From a checkpoint of a small transformer trained on Wikipedia: width 768, MLP 2688 SwiGLU.
Each number is 500 + 40 x the weight over its row's rms, rounded and kept within 0 to 999. Layers, rows and columns count from 0. Numbers have three digits each. The size before them is the row's rms in percent of the matrix's.

# layer 2 MLP gate, 2688x768, rms 0.097, rows 1504-1575, columns 384-447
112:515514548525519478552518441503495487489496489514457491510541538387432541587466580542519487544492527521486546500548536506483485434482482504470472497450441536491470449518569566464443520474426615
113:486464567521491593504539490502524548503515530506480505497521500547517466507516477519494439483523557571531496590516514559449445523523514476530529525536528522498505407516434489477554511475539467
096:439474511476503486518517434508447436493519484486505531538535424497562540410514554479481455522540552459602552583421477510532537478455527444501520515528556386496528517458459487501543459464501487
098:442449473469483571588573440481457542503463458519506511497557606513482482508472551553524445478468472552454515473519476470559478505467474501443538482500461483498445546546506493465506571465521556
096:577501457552481490534499459542536496463553488484515515487479513500501546515530522476570475517460593526487468487529598478451490494531453510479494544439487573509551517510526561449540578505502518
098:455518516505547514490563471434569558516576475512499490501468482462382525569476532510489511481487515516450428578540550444494443469514513456479564549508497513407539553551547516481475536455557473
104:499517418503513555509519535486449444552477526530540517466452557528493477453505535472455471531469524479501475469528451567468511579437513494553511490446436507457528490457513518527468585468581440
099:516521479591499529502512494489509519518548469485499464486452521515532510493460471576524463459529546541478527545500552597547490448420554548544491556475436528537433556547508474507504496500482497
094:517403391576491479435507408545533529481458502557503506507510484521553470514490525480494477518517457600530510526561529477488481523556544509482492448525547542527443420510505561496547495534473548
097:462516583456559509440546514486537444539511485549530494520458438510502437516459493439527454509478556531463469501520452464450480475474499538506505553479465509579515472506538569558533517494485575
114:543467482552474523502527539455449482425487473508554497494488566496462439547480472482385520477516492582422495486489500450417526489495494460484475498504514565490506520553539499537496425501478508
101:467484508438479553534515484514465513501499448493576473503489442527520613514489496498474430558531436525504509416520498544499521519437547532479588548502558482453527529521477504518538427524511445
108:541507560460521498479537454493431536497492503548560537495541498471449474523504463453489499538493530604452493524501520478523467521504481595496533496532508532429497533506580499440482494459555554
095:440457522527469523488553483537481544515512504568511473492473482517471571445465461529482529534559533502524503464456537510502502529413520461531548497490486463554536519530530479498437493487516517
104:447505441510469452580521523465445476477436454552520502516539476454422551492483498469487557462499463446552547487474460486510496530463419562501508515486428472565543433458503402531515520481467437
102:470503505556480489543445466503516498543531460460467485503423554512501491490446512518433525551451509442465521446567440469528466544504451535505521479552450471498534512513511453493556460515506519
107:537458525461506514454541499537528467481547497510509551491449471529503603481417490454503476418488483418582507575535463503491521532549521504471531511503448514458470446549529473484481455464505522
095:434524569492594508543624568517478488476444499507490559520506444498440520511474487435412492486481514503484547454473493401523453471479500488350512488466467537517531534588569469457505448479541495
056:481499548523506459561495529480573526519544486464526595444470500570534506497470520457558473451489533502482470551529483508525490514462512475538482504473465511471514480487511499518531493490514500
101:462432490411507494506477494477433524472429543456511523509517544490531611474448499539458490481477513496491430552475523585483536488551524483456557452516523433577517516439574516511492463514492525
097:540530464487512503485512525528539464473494521461437508492603509524495513508388487505484486530508490518440460462518403555511497523458513472439485485440522554501477523584550524467428496435492539
096:507471522541517548527467479473520486487519482515424451524462506434474439502503429561508439585505521487479542525461532437455466507536502506465555548525527562370497499557537502484491486485520526
095:474482537475528508456570455565549569491450490479494506564492537470521521483507458539516531409574484513522508519423600431556512453472456507445472522470460533534500469521528521527423511448455535
111:477493518501558478525490492476452439525542448538505532529460489509479470540451506416524488454561442455471566484539517480516467486539527488486497473456529457546451429491499462532458451513467517
106:515446496472486418448469560509508519485477565482499477503467573464509457509474505486528524530445501548426504513455525398483455494479590574445479502503524458503489498604613515569543546463544531
102:554517512506544553462443466566495447487567458474438472465555443495555458482514567437435430538523482535538464550593489468451510518448515582473538493502513493472457537504442500491582559549496453
081:466505412469489476478475532560497527527430503465493543501609488545548491528512505433517557538528463498469548507498522505514468401425406488469560524574534506502565551451520469439497566489551482
104:533503520498416475489498506498500453526482496509450494538512503538482440553483472498498527519476479444517472534540483497488515450508442619567523529532388455517558515499550474458515492507503494
099:564444529524493441521491521501508517530529498526542533468580509530535533430472483438500455485429532456432436564455532567436484452492475445553478479439509524459588432511552589568505461469513503
107:489507528517464524522462503458531492453554491507501459468491571444443545512494518525556486532498476451530492478452519502497472500554503472527492516494491471458375461479502460458521561438539491
108:471492539491510589466490454544484456509524523494491532405414545520407504456458406577504435479444501450517454578574476486530440588438468423492475580393563525527532385445502471437593503510504501
099:563451563523443442469459512432494497531510538528541534525545513486511572503464533470472540494485462539514490454572479547544581454468524504581471467476503498450464483462412484512464576441472479
096:461500506539592512485480492521562539533557480547610408462531540504486473459519528552554466501549464497507479494478530536552399465471562473453468493495550497523619467528558479497544543513523439
101:543495529530499511501474469554549548528469505501423505492469494517528546479511567501547493440520502485528452512468453484479531508547526470518508462406475371531538476485515561503548491466525503
100:534508484521456465474568511445485477533495494488492510518555433518452503438515515504503531454488500523465509459442551558516468415516540532451466555490423545531552501531506554506446501570480414
112:515462455495487455528454566511506489518509485547551546454559530476497565491464470444445540516563538441587573569577448538496451484539471484483427499525462523578530491557458500472517441536554527
100:457521425538479544526520514584524532511394475430567434526545497464527502482426440464554526510567483573566541532403547440525514449521507528465498483523530532474571426577488471522470518524553463
105:477451488487472503589499459447481489488549502430465454509492484464434541433668502508537467511497446503493557529545498507516464439504503462524500509402526488543508499517569515527483474517541489
090:517542462538470469459495527464481536546465479493478521618524490542431447533413531482541507571546538529551538496479570492483505544480475530537537591559468493493437487521485526384478475487538540
101:509542536496495464576480464522433467420508531513434471473500483438518532552470460482468492453487390424410512570489514529495470468531457565523504514534560478568531474478552492455523469462494585
110:509484464437508496524534507528489444476527478495409507501491508498509489556488480496543524476485512528451516507491538477478492500519551494525438450539481522509449493486500535548442535491484536
107:469547502526493503431560463471520463468495478520503523504512535577540518468528527494465490469511469479482530485420501545513469541522448510503551494532515479581490486506520479582563558509452519
100:477483462559479466521454537519555505540465480437549524523509468566565526523489493435462504489550527485508423472444479468460458580513545507497556420489426529479518515492529523530510456532548525
107:470546462446454551573513430508499509487528535401436522433479524429427464482496532477467503523518549490470509482478454547470544569548468505491500433557451478552506472502473480495513524532495473
111:543443483509485515553572534542502507536508475396461479478539507456499536445487428593544477541471449479494507589469463505492535450520428480546562431460557472522503415450525532412473462492481509
106:433477532477477502523463497497462578546520460460492524442566535476520507536429582490405495440466530460550514482538627474525473518493462480555582480437507594413456524468487472469498463485440470
088:450511517551508455426470530514424486501442476522487520448589510551478507511537472488504420470469567523507488484491528543437467534483461508493501579451563546448528493519611489439474554535500568
103:539535503505511471462530481432530511412425469481546499538545483504491496502468506469533461516522463490509506569482477551492548544530512408519451563486463434605591521449559572485508519474426530
103:471450453566556456511524439441518487475549460614476438516546578516537460464432553451515452482481494490508506513587466513489478475465421476539544509536527449527500509536567474530527472498545485
107:484540517447498501470425470502465524543498616481451498524497522536411533425523477540489501486475501520459440493546476458498522504422526479522452506487564507544505487512545542466459503475506519
098:484383473528523567443547547516466494493501463443476430482409577481476500474514568545501543526524525535434503492519555516543434461468503427502480512486553511485492444525496530505496526493508517
110:502515458519593467498515476472556522572523469514476506509506545544504555553576500487466495368485500454462453541479520546569495466514513465523563449563508477479485481490511552555511489526501456
086:506524484503521528429558495520553505503552479475551457479539549517553478442454468461498498479479521503552404475583559497526482514516502485476471435480514454480526443498565492460488444530426466
088:493480497596497483477554523537487483543545519404540457541568562495502587433542491486553480431557524574450460581494601487529559474485493518452487455515544567496450495505472468470499492493498477
098:525454484516483488476462532533439507520446439428459484542528531444524508469469478463549469533500512499486524458524556533506480469498483514514527480511515400529499524505494500540530523466454548
099:508555502484496514511478478480512504427466439543503526491466571512468513495500546532486473431544562516473523503536497528546529507534528476515505473500483474556555478528528462510461499480520437
087:544478535537525422504509539582529508507487453536495538449500575522551464534507457447492442444491538553500445543485516494476533494498504483517437555472469471561472456529483524506461548578471480
095:435530557410503480476419491462548590555436541484520474516472513569520425466482482463458519482555484482488464502467517548558548465577515464488493486497492493480440501406458457483453422516529531
109:451453549551475475451510465488465490487519464449516530518500498536591491500482470539532480445516539467525552456605478494544539468558503473488622470565464497449528461537544557539534541504441547
094:545482492535466537558483532500480489586430444486474461405604497499554495511522531458510426473508441488489516488482469521499486545510495513534522494441433454497536516461582505483512488487497455
103:436497530464572542548498486542544518428519469478441443512430481497434503509472552487511513515487473501517507556452516488525545422490450475482565491551485455490458494538461538493503470527453487
100:443423541505535555539514519441506512466462483459491479555526523451481473501437564500497533481462519505505536528492426493505546538492520493461490512451493516452507418455459483496584483502535568
079:553463532546546560508445477517570479461514503451464502544506540454544555420516534538542521517496486453516498534580453485498495509521486427523555558447481473452489503493447412527544504474534482
107:488491516445434531479540430443530541530482449470538465443531491479485454513546488483559607486521486536510477470525489499568520456461471547467476484482571522507455559437427435468536502518512528
098:500445487609435495473538617514455496482486462483462469498508606498536491480449531528530500429534415487505514537529527517517495547491515493467356444477504468518539478581500504511495507475512502
073:501484499571549518479451508483506484515539472432546522569534528555573485544539582433555491527493502502459409506458510531462523507454441445585502465521438515477471505527506490474544528468519483
111:494486519553392471482546532489501489480499506491471457510495463545464495485494491520474470517474485466549505492526520527520523498540542426530574484490473476546487548515490524520511492480487438
087:480521542534528505446473520588445546430502494484481371523468589539472434522527462533519506471514480479531459512517514469578505498453569511476461530481601459481490601485511507511512481529511430
105:502476510530507481423515469518472489534487566515495504519435546455463440478529489455494516430485489481517507446630527512527454457432515469477457497495447488532468550484513558518531468538538491
109:523489535463477505570481510513458488506494504391482509478490501479432441464538507529553453408496528552476501476507426550570504504516505476449524465558475513501544504516474473541485417436491574
089:487525492497538500486559493533498486492486553455568577485525474510488508472498504552454495508557390507499436542516484461520433501474515574430459516457485522563547540548555546501554538528484511
099:539516534478474529519500499414424486565524520513555492499513503474522461482511481419542509541518496521510503463510532518536511518521520531506530503551507476471473476480486483515564458502517542
# layer 2 MLP up, 2688x768, rms 0.0986, rows 1504-1574, columns 384-447
109:508468506488486492547479548494526471476465485477509492497534576515516498503525442453504510501525439514435488569528525535600488482522540476510510510503577512516462515510456456466556513500505436
106:402466516462469559499502547508487544499440538550427413478516462495555458514476489519478494493486490488520492502495461543433504560544549486512576515554474452491459466457501508462545524525498481
094:500493545519473564522509501478505489465547471506557426473527535465443547528554487512542458569626451478505474519495502460520477465490500494454523533570536571446469515526486468468493395540477502
101:495595488448496420553466486450524447599476567518437501581472502471475580494509533505472481505436483542474482499472515529534516520470581509455501495491543445501511437490461469562510527451508469
098:556531515554482514499544501518437446540513440511502473608434484471411491480497492530473515508525538515503457449470535548568390483526501472483475481403500564450518525527541410499464536518439494
090:508530515472458467468474548559523559491509515507462491504473484442563587468506525500516572464507545486444530500521547507564471533540482520432462507496523544472487542499544500536480518489467500
107:509488526491513508481541498491595504468536604556557547485404537569486471471446519480480540524514523456513488509499397483513433453439479478519508464493533577569524530463437524560427461510548549
099:514522533371511457504452535512460564560499476526548520482586458526462498507474557499517529559571482519511521506386440479453517554551474508511467494456537502491609485414502400600518477505519496
100:543457480488387531515526497546550539476454498530554560552530503515548474549448494493454478460503460546472447534510522497562473470503511433466465472504550427535424508585475550523491467508474550
096:488516427465493453459481521433487505437502412526469502357556514514471467489406489490467504505537522517491495548528502505496487520588513511530540493527443491463453505486441454540407547528548466
120:483524458521573503536461528446519577491512583584469468401580425491553444528508437563543470496520504524532547546522528519535529529477491548529503392497491527427482480468537569470471545526508492
106:463478473450581553442600495532530452496468506448519438551495482540461483464458403469440478516553456500475496464539488600508533505515494411497622484544504484459504515532490501464455543511511467
104:493537402436511542455420507550525489500467491433507463479512516508476548467537504478488490487510463508568442463504485481541597461524473572558457462460513442417485466477489454520478501461549525
098:458545458551474497446496528467500504467500537537564517564466508511514470528516514461475598515420467478513527466496452493547427470517603408551472457547472580472520468515517508494478527506488566
103:522519410498438534560437556466465474472443451511442459514580477444485518509414517444484497479517490533548492475528497547473514564485534513478514486435432496466528478480487464489574527449486474
101:477576516486507487471429476520495519486546503553590473572488522595557568462538495507451471469549513491438419494530480490428500496511577540490501622568472497462541506475509466459492508493488485
107:547468516517428477583450478482501500500512492432505482493430516588447436467483550515510491494532505467533508495443387475481546463510553512471511472494480504525488469517476522537562463473490528
092:470492491587423486535434437556491535578503513475474399512522607509517486537494502473514499524489550518487466472501524571470494474508495516530428557503482507495392532442385505496546542535480519
057:611536531454454410479505444545415437557502506507433559518475466423522489479474507492466539521491463507487473469492523509524576492544490483511476439522469464524469457497469547468498482403528458
092:485526552518481493546469486473554428508411531520515493509527462487479474509540402467539480530523466457506546511515527507606499525475462503605535527511451525468491462564460546481438498489504457
096:465494413493562484467487445539468481516502544526545550500497501457579465483525561532481502479504537534550545502496507498574478444457435463497531444476477442528499524529492528498504618505461507
094:497448489560483542509512438520534474472512491486387499497411537403443394472466418527536462518563457549498446482470559462502495450482477524510501591526516489433458556625538410486513485493438499
098:463505492462433463501494516531510533506469482467519513566514490533487535485463520528463515525536508588443461533593453469486516463541471542478504514539468416530426541532571573471492515580456443
118:442535560510464535483515468471536506536485468521508518517505543453518487503510484497509540458439495547463558457446477490527461550470522505497478551427544440519490524524452472518431528493453622
104:488530517473494491522535453552457493468536511449492577455486503545566528476551501576493514521489494609516461430552545514562527469498501462571545516576529455537531496490459454496548490471461527
103:534512550449451478494583562459461508360601535552530471498494527535488485506540485476406572502477539464456413525482454513525521448520450508470476560479562423519514486518479504608423485540445527
084:549450543575479559425503458478541501485425450527493514493447559493477468498507534519534473475447562522515521471514495398526563530586495510523462540486490509512515473528514524493554458537554491
109:524491518477488486563497496518486436508473464510513443487444572510546486474546474496491474460454462479469509476500473497564446478524531460576431463410491533529550548476527435491540520440494549
094:515518570520450528483523550535489456518545450526520534541497482587536481484541528498471457401448568498421517567435468522452510524475502525473485502446549514516564455473512506627462458520487543
106:582496555506464539552435508538573499550560520452502463442463543555506479502477477456445481459497509537515523494550508509498495497414441434492478428477510536529520499550508468501513456504571487
109:606487546499514491559504445442467473485486488545497466507453469517466532494468606554544555486418467522492464571466581484534508489533517478523521506487441534463502488522519502485504505522451474
096:522527494479519506431525541525468498522500499436422483507483453484520491408522517510543541475455520464542488417572467527555548483548513519554461458421566523496457573487463506483501446584415493
096:460527513583506474505471433535533441520593469470523535495509479545533513415566489483465544478569574505521452426534448583506484506519530459543475485490533512548487436583526482473476534363420529
106:502508551503542471561545528473598525553506500529538514526455510495508469440598508438489425518456540523520508434554509496496539508461469528427449613518501533559511551517444498477391400514441479
112:496494571433505506523453493526533577449452491482420482566475534557518505519528476531448522491501417541491490525450447498554459520561473441387510515555524599495561545516500511500515458553465506
113:515528578526481523498438452475540433554464500514519531505476412445546432460574574498569530442499469449473488450514499502553567509484507584489516509541514533538520596539522507474520479450501423
102:568437568519493529471453475509538447515463546500454462432520511522525518516416495558438493496486495544438559478477517479496565474478447515583448550509486461444499514571504472466468489469497457
098:554489566494455520548460555476471403492530510518484565566523482498529494512473433518492417475515530507481480551520418444465495476412569440527476454497496592542511489473508452487457499446506527
087:497489496466514490520516501477524506459540564529522507420557555477546577449588552547462459441477466433493527513513475520517504451457522488450469503452489501522629497479529473628546491504444450
106:537505511537577493504475467487496395529473543521509438559539494498519503400481552456578491511510542542479515491503497442516566460510561560530532463492434496492508503521525540540540498546588528
104:466499510547452489458484509487500570440465477504577537532515469444454491480558456497568467506405457479473461572500496495442456454533526486409502504437470574505548500445537519532439544503513535
102:480431489492454477544502510530497476515462468476534451539546609550507542563500499503499533519516502421558487411482468431506504490441478463495502519500525485526455511511483449555448512474501526
099:486516466475436457559541484443476443469509494612461516460480571544405463437486534526562444519438452494465493574521485556492478468506495511462456532469476450549535465492528459621499512375527449
106:522523482509516467501483498474521475490477548497514486459584515428456518451509493562402518474478472494503534498540494481579612554604501501430490522538506493528485535509496551429465507504505422
104:473423514445498578500492433501512481494507525561519499480515439458474560574480510572506568513545527502503503442509489477462497522481557504503516529503563494503479549504557478523496525509545492
108:587494482585497482500516451462488496483482473454480469501435444460452503525528498484493506508461422506497449519503491552485470485494566444521523502488476556500462481477401563511506508444457489
091:480467495465456455485415488471509569478462479596501508488574517605537473485538475464509438529502517521563499519529500490468559496508497628524489608459474534439488525564542524457400524477518490
100:530519569546487526528497419569478459564533499556468473452477508473489481499581490467495561498561552481566521559540514508548484474503467599500522544445549471512401543551469551465529502520494457
102:473442496466548492455507458486472507522448535506498449412534522421427473485448531521458472521600571491464502499527557550488506515482434520473521556510433426518528535542524516511498516496540509
111:452576458393461490381426529541523520469545568525496562498556482492443551410559549524498536554560434511387525489492530528462547501488492490420536565568565507529440587484461503447544489549472498
104:436472539474457544462560511504505491448519475517468478502452474431518511558478480544480546504545548471464474454554480540539499492481542471454591476581499411559518511449497576490468484591564463
115:508504539502571476466418488475534553533442460627507591436502447512474526538489413545520569521441455484508465481474457399513549380537470514539514534562509530429529533478424520505559431462572452
080:494427513539512490482466558481526499441501487390515529493466518550447527546467556461457459617485431531527548526537466471520435500497549456541522465503514541513488468480562473480511518569441511
088:491446503457506551518491515526421521460588497543540442478518440465484487530488511508507496506490498563545512496517521562528501494455562549498495502537466474481463499475535500487472521463521486
098:558495503448522508537458364526503442491479479582504504500519553602574566454484513430554547500480605553509519468557549504511580530528494535506574534542509434527491490431448485469571503509529541
099:518510469500464500472482465515475451475562443527463522454525572538482558507562540484543506505571558493482545545505491455496564467497504503516479469469536515627577443552541421486553498461539451
091:483458457472525494536505560570454499505450477503497555497461606486521481464611506502489470464558489548495474523502497549523520539543487468534482518515522474488454479498501504495437499562495447
095:395526568475521452393431514516580580567453540498534516532490499504546436522465497516474494532592466524535491412491492637558517438560507486534550479551480464486526510467451467478538446488559519
106:471484523497494524504492478504478438497546542457529572454536510501447538447496496463575549499505553577444559468497446496552522580586493487490521431524511481403477461455552542472490469552438524
086:392504461466450526474483463503507510507535493511529502552436473567437535535572504521503549467487556472520548522478558474502495495461451496453466436532502474463516493472463490529481493470489559
101:479485523551511573472522432543462471481575557533542495499557530484442531475518493520439511494597469470468503493551469555538542541547554564509425493460460499526504531498545468542477535513450562
099:521487469480528473473545545536546466499487436487423498497543485438469513486484497437522454528545510491497545532500480504407525512435504518523449553447555538539487533543511446388500455516378483
079:544449518408418456494524516493483560498492528507474527487477442511476460486508488458506468509471484462531535392508527495506473488565518484475488484500533499475482491516508569482474478508449454
101:490435497544454525446534521473485524536447545507542511482504566465519464526557508540441479514559510524542504508449463487456512431526559535461470451464542501535433487470523519502481539536470533
097:491533445476545490458449420501515462441509532509495456519471445502476496448500472554536511577517569535475553527463498513472428431457604488505521530509515476471556500467516503533528527540475531
074:497531513492595587507543500492496497532488534468488531486491512470410494526510433519473517438548512477496563533486499423501478400530532521503441505466560495497516524504522471548479505510507564
107:457504566536459508582474513384514394408556550460460470519543544551516474470469506548428506572525443464470434461569435420531508628463489478460424441492556458523486486473476559471517477484477493
093:435500476497482409509500474599416550537532522515585488413481518519550436492484502517461545497441490425447495485547495469486488474505524563502467528541511510521512519482489509382429494565484468
100:566503472525521561479515467518480437534537476482526556496480475443502481440516559562546489517528477470531460494572514536430488443453533457511507532548442483507440521494550495527539487486421504
100:531467470497460571503553463530531550522531481457451505482506493502583454474524457545470479508572571520477483519519473538463545464483395574582545530489475478551444481503548519482526459522539448
098:490509545387511603491494548524475520481532497440439509432447489517538502479506467506558515485443498436486447515571511481505563474476490467551505494538503541497501499452529486470423476557538423
# layer 2 MLP down (transposed), 2688x768, rms 0.0253, rows 1504-1574, columns 384-447
106:431546461491463541444517482443504551462488529471520475491490522498555487445451434517484446478588427524518565522394510423464537512491474494461488501507502526495512447442457388502490461422403449
106:518481406364444577460613554461493523457464580499449548480503485448541481521490506492552543438483501473541542506533478424446543512442556441493470526512535435543448496459474453436508571521576507
094:548518518523538473507540475534508452457513475565551432475564462460431501529476534443586460560510468475487473490534509494454518500488459525503516540501510531432523481476524487517491507489501502
098:395523534424486441512502510409531509539508464486447475523445541485495520582557463507430542544463522481571536575531451472516508526515481524449529495448459493417501493542560529532486461486561491
096:494503481462501521446603553456473451530548495524530477531443491436524455450479445484501525572515563429548473460533496565574456501467539483537545488500464486503520443572510413495518600473539473
093:453474531456541558523511477550461496409483537634437454512506533599568561407488493578551541512481492515461510509510485465475546526555521506525460554478561478496506478528509523566466534458534513
101:555507529463532525577472515500564518472548495508498523431544482521515522503436481429498524554491468462546507485509423530499482519474490524471541443528549550470491483485459419444420561531506492
098:499526503518442534542403476530514563438537496582513540456479495492473429465480521515492494518519476433490419485411522522487516552510501510448464515533492406530447508519477486517535469494538499
103:476443479552506487461535536508508588527468433574523531578506484506525475538520468478494459431463420556534399528489447553486398481495539498447464506562540536609442560531531556489444451433477531
091:469504490494495531506401515532563511370505538507466433420503478443462405489478551497527525612445556494507515486510483502490521466532548523538597497486475530503547478522491494496465474495490487
109:442446481505484515498561528487527484468547525512432467482523446466568543532504489489452513545497430504564538556534455507541515447497493451542476422520471504477498590554495439412453509485469487
104:538487493540570485489477484478558400533474489521557471466514445569495509511466517494450495511496489595484480502487509536502492497473486504466539516463504474530530428504556517522500411428474514
107:530436460442525548527470555482497452532493517473490394504513462482551535395457484486523501461537489497510487523487476440544480478456448558437456537446459485451367514470546531458485572571461492
094:442511561446451571456612492462483474488473595441486464509549540454494551485484478512473526557501520506540498492493443424575493478510602506505442489464512488499527485441510514466453526502545484
105:523475422479465501536479549537458525476515516494412515552512517498436468551404532441435470446507538498488456439508438505454543448546477489526525467506506476451516494491529494509509537540549569
103:468502491527541498458488460513517505555558567568505527565516509542521473498503394484504466441561533599478430508491513475487522547541569455483509538493463391565494533487530512504493494497496482
103:552509462462516510490473382547459509482520493455491487448507514462502529510474543462496516509452520542558491506492471448456546472484547509468471527540484550545494525460566469454480574464526576
092:489472489507425469520454554547539514491492473480472512512508479418490550480450476483501495511522421600551535547476500502466518576513468463561522506462513485520515482471544490576509519471494476
055:537485508458412492473498438574444499561438420521509448496463576529483538489472501459504510482473486486516480495462506541507568441495545455473489514568498479459457456493514502536485496508560524
098:557571481479468517492472454559537408559518517545482500487563509501504479565536468559513434489528558512439505487456508454565429541392511486543552492480548516448476466576502559448469490525516414
099:560497450612555536574493501526507520467555494521502487463566443485553518492437503516492524471614585490495503540514480469521522470395430488456439513464483440531561506527484519453564565520535499
100:489523586570460429533498531454544469517533509506525463509514493458521438503465497507471522499503498546587511413386538475488459457462520476466478523490566483509519496476476466452541478499463485
096:506446563536515503540407482586488516450471497521499479543452456539510513472537417602498400468580466487507462537576498524477515453535515526508490502486490488536433549498568504508478461487457494
108:494450514498452436480509476518563521452504501505516495490454560459504459537475503557522555510523435503503555542498541471482559519407469559545493516481547400445496506446449503410481465475473559
105:463518475394476511504513409531478516468486523441475558514514479520516528449553443487441537499495471561479464411504514439522509452513483434460584433505438469506511469525481417477501506445509497
101:482591534496465517508569592461439526396401582500549474611524531521524507492507460513505508452485493555512503455496420529443532438556491472463545509451542554519536442545444490529477461558543522
081:531446507441569562514524501507445465531469589512452456501417506495500473487457462518480420445446546537517473479510530503522487558478475476472426498406539530479571468529539555514496495490499499
105:530513526488484503449419503543517489462550491510515482541467532520512518463530473475487451506456392505538497538498520533528554518499475421459437516485539559579568465493520459508501536566472468
099:483558465529509498450449467529521520523482511532539498577523488500471561476461453552434509499521536501438511489557479491499489474509526431495530473481472524494505574510585533472495471519447535
105:560540526494439515525515538545514432433582462572584442526532478470502482487492493482431478506514545573446490496589425512505526461528491561491413515503412477437508516558476533494488507434527496
101:433459525460482539516479429448493530509458584453552484498572498471468589417438400471522490530612476558480442468496540449512450513493513436473519467463516422505481491529506432520591456443488568
102:565481434445540482509528560510508497496516544554466524510534514477527525473546491475587591522465501518505529514542416553475553496500462448535555484493488527504508469473525482470435493507511445
101:481497517578543439474597479476474544578604538469534540572474517570435496491464521524518488437516481517496446513529474527505492559538539505512449502523489550498555473565441459457486531436481495
102:504451517437490482489500457464582440510523580494480597542471482427480527531563465411499464575484450571516487492537550457436538458467503532523519530449494519535531468495479465455491529592473438
106:497520556465484497487543507529513498494426491516479457500538512481492498503523545524472465491515503435517565467489507514465500513554525437475447560555494501472554512505464491484567465466468512
105:489473445512471490511487508516572479473497495544475494518454441474478418519499480506524642538533445541568392486417428472530553479479489569510437500558526499583558516496485453537551465550506446
097:508540469475504527445418499525526490474528469497481535439462460475446526475514468539497445432468516518528520477455553458437534501484418429596474487458527502515508486560529512478526487527547443
096:495516517463465546482509547535470499528536474540465525545461544504519461509399510447542532476461489449560518480501489525463571497478501517514488524611507477374513487471497470484487504474522469
092:519469457563614544408481516524445492507538620544529514548522499492543574491525517466483483453489530467517483494470437541525559477482456502447460477482483472533536559470531476580436540564494474
100:481543507492480494517457518470533473505503436544553520497505488546563542563478515611519497534499502474518502446536477604495557552512554446509489525499483545514540502514487544476563478493520443
111:472510529488493463491457544571492514552452459528568485537528457564470504488503542503496469500416486532535515583496475541469505420483469560389559541554436473526535486412523570539485418407503458
100:490439511523411495499464534516538456464474511514562474538497498503526543624499526491510531540491471519540449510514509489428506486515477458447555515453529456521542548494503516509494499422452507
096:497530461489458516530521490598493527486513503494467499466518578435452576518520485512525484437506509473524483533557471528566500495593562488457545468598435435543494477495471507473425485511521481
100:487475473532533507520527459466456566469539491599535542555518524472476464558474545483486468574523470505518565555492604490520424465499395532487594509493501544460560490484568464531483515594455535
105:537458559400548510479536538480493495434501491503540530463505487529503548429448494480463482497517587517538487523494481503504525483519488533434510473541478554469537424482538485584478484445480525
110:497500419503522557573486453494463514483533498543454505542554452488527515524540464543543457515443427496540476452566508586528593470478477424487491507557556520492536470524494493574533516483449520
094:507458493424481516519468505402478501489471509516502504493529427566494399471577475458496507444561472531503506506517542490473486569433535459428464501492424514456547518561555458603551521548515550
106:597450561484469579563416472514470456442538500534552541522535512495526530519483520515490483514503497452445479490455479503477463395550495540466482508488528510468441519568513472467512476488490472
102:504457501501578530541472528525516509490461577540519461460511494459569461473438494477490472411463548538506464418613587460501523495565445458470517480483522527528462590462501548522466498540472541
102:519530550552573450469408472483518505499394526505517489510510515524471490524527523528554408552496496502525523483537534493501572498527512482485513462563549485529445487534481465407482527452532537
098:457550436608413535479549445492529492478523493481514528501506498485518542501521483487484503503555493456475577458464514549538473434475516480542474486454476492489483506449497491498541499467498512
109:508444539398425508443521517502477439540538505505512624473515473543479521514530502520538450470552434551504487557446519440464511562495485531505477505492494469414543464478574529497506450514530512
082:502471463486516500507475533583583567475517560486503499511485520494531428465608503470529521492500497540514539479509500490483529460487493541472535427500488532461539413499533496479478466489464469
083:490514499455458557464503413524478631482539551496522512536460496503457457462498539538509518508484551463498505494601511535514480542568492470469458502477401428528479518554502422447479484506498486
104:530444482519483475426438504540486498443534526530526461533527504497593470528539505476527472428552479458478484470536582470511526460483471563561545452534543504495504449411523541503494455559516528
104:462549460458453421557513520537470585465471472497491480481453553516495516492504464501551428498512480537462520535465505564546539476528521502521512472450452514534468444529592535468490447485497497
095:561518470512515444430523549478571505504442428541433554474483534511468553497428455503495396513515491507532565483488499462484489451572517538506426544466501488511488594458499446560527519474478497
097:426501494499510422532483498557494564511465561516556453567518438498562472540444514499439448512581595489541580503544565557556446495466544501494570504444489445445568475396496474494527491498445545
110:605566501471513556535476566433475523469474539390526457542485553506470503458504517410502525515512565474522499514455452541496519553545513516520566476528483451522442520491546476493518470549576510
093:466550474486424493502469436524462488457503489424545490516491553530496479512522492576467496539527570516466505506470494517558427497433445419479488449563530501460565524540475533469504598543403510
103:576509468507514495444488484574519479537481460483538518515616421563534536446484542509487518532537451532559513548456533487437483492457494546468510555502490486544529408460539414478461509540492473
098:448505545436529484511478502527470518524505426467599522535498439509571452533490537451487458555514489522475519519505461530461488466466499502561463543520542472586558557529467518461464442470467461
091:481513487502473446484523540452456506406553562504502503551460478523504460513556522545490445487450485530528581513472498478477487428465524465461472495540537540482494475517513583458497509469444529
098:545526474494414497447525525448430502556536480505534490458519531523541447561614578470496469585536479486480476468490453488520485451491562506427523486510518512522502459549525509485511539540530517
092:514534500467576449509497462458472500391548449454521504427431534501439487511520506442536525503512469518509457472490495497454514536507468523506529462481563499499476588472475555500490496414514467
076:463520527493535592483571460532509508438529543504525540504568512470473444499429573553530506458518514449550536527539506450534493480441483487506523475466525474466502429537501521574521430512489564
107:456514530515477435533506474446504522538551561487477590497544579472546503484524511440456499528406460472503546556538489468531513493527546459478431513429517496542474452517500576474516492456552505
083:481481516477541550515517513460540512495472540427434494490502518555517553552527494446515549474514458514501487473381515539531527523525482529523448433483464520462519498538480551510501498460517410
096:542457537426575527488536509419475597478560484509513476431439444494485541485499517518508524531500451481536594477554525573430486495500516521404517543506457469571520476471554528440545505464449482
108:477441525476467467465456511512532546527500495510494507472477486543489554527468484543516521519521512468502530544548551510468462492495394507509487527486550540502531509526509450554472492490473474
093:452481469456471582483474483541496458501461511485519480394493451539572557549554520463459484465542435500508504550464529467538543453520432510544510512542570536511534440447553409490463551545584504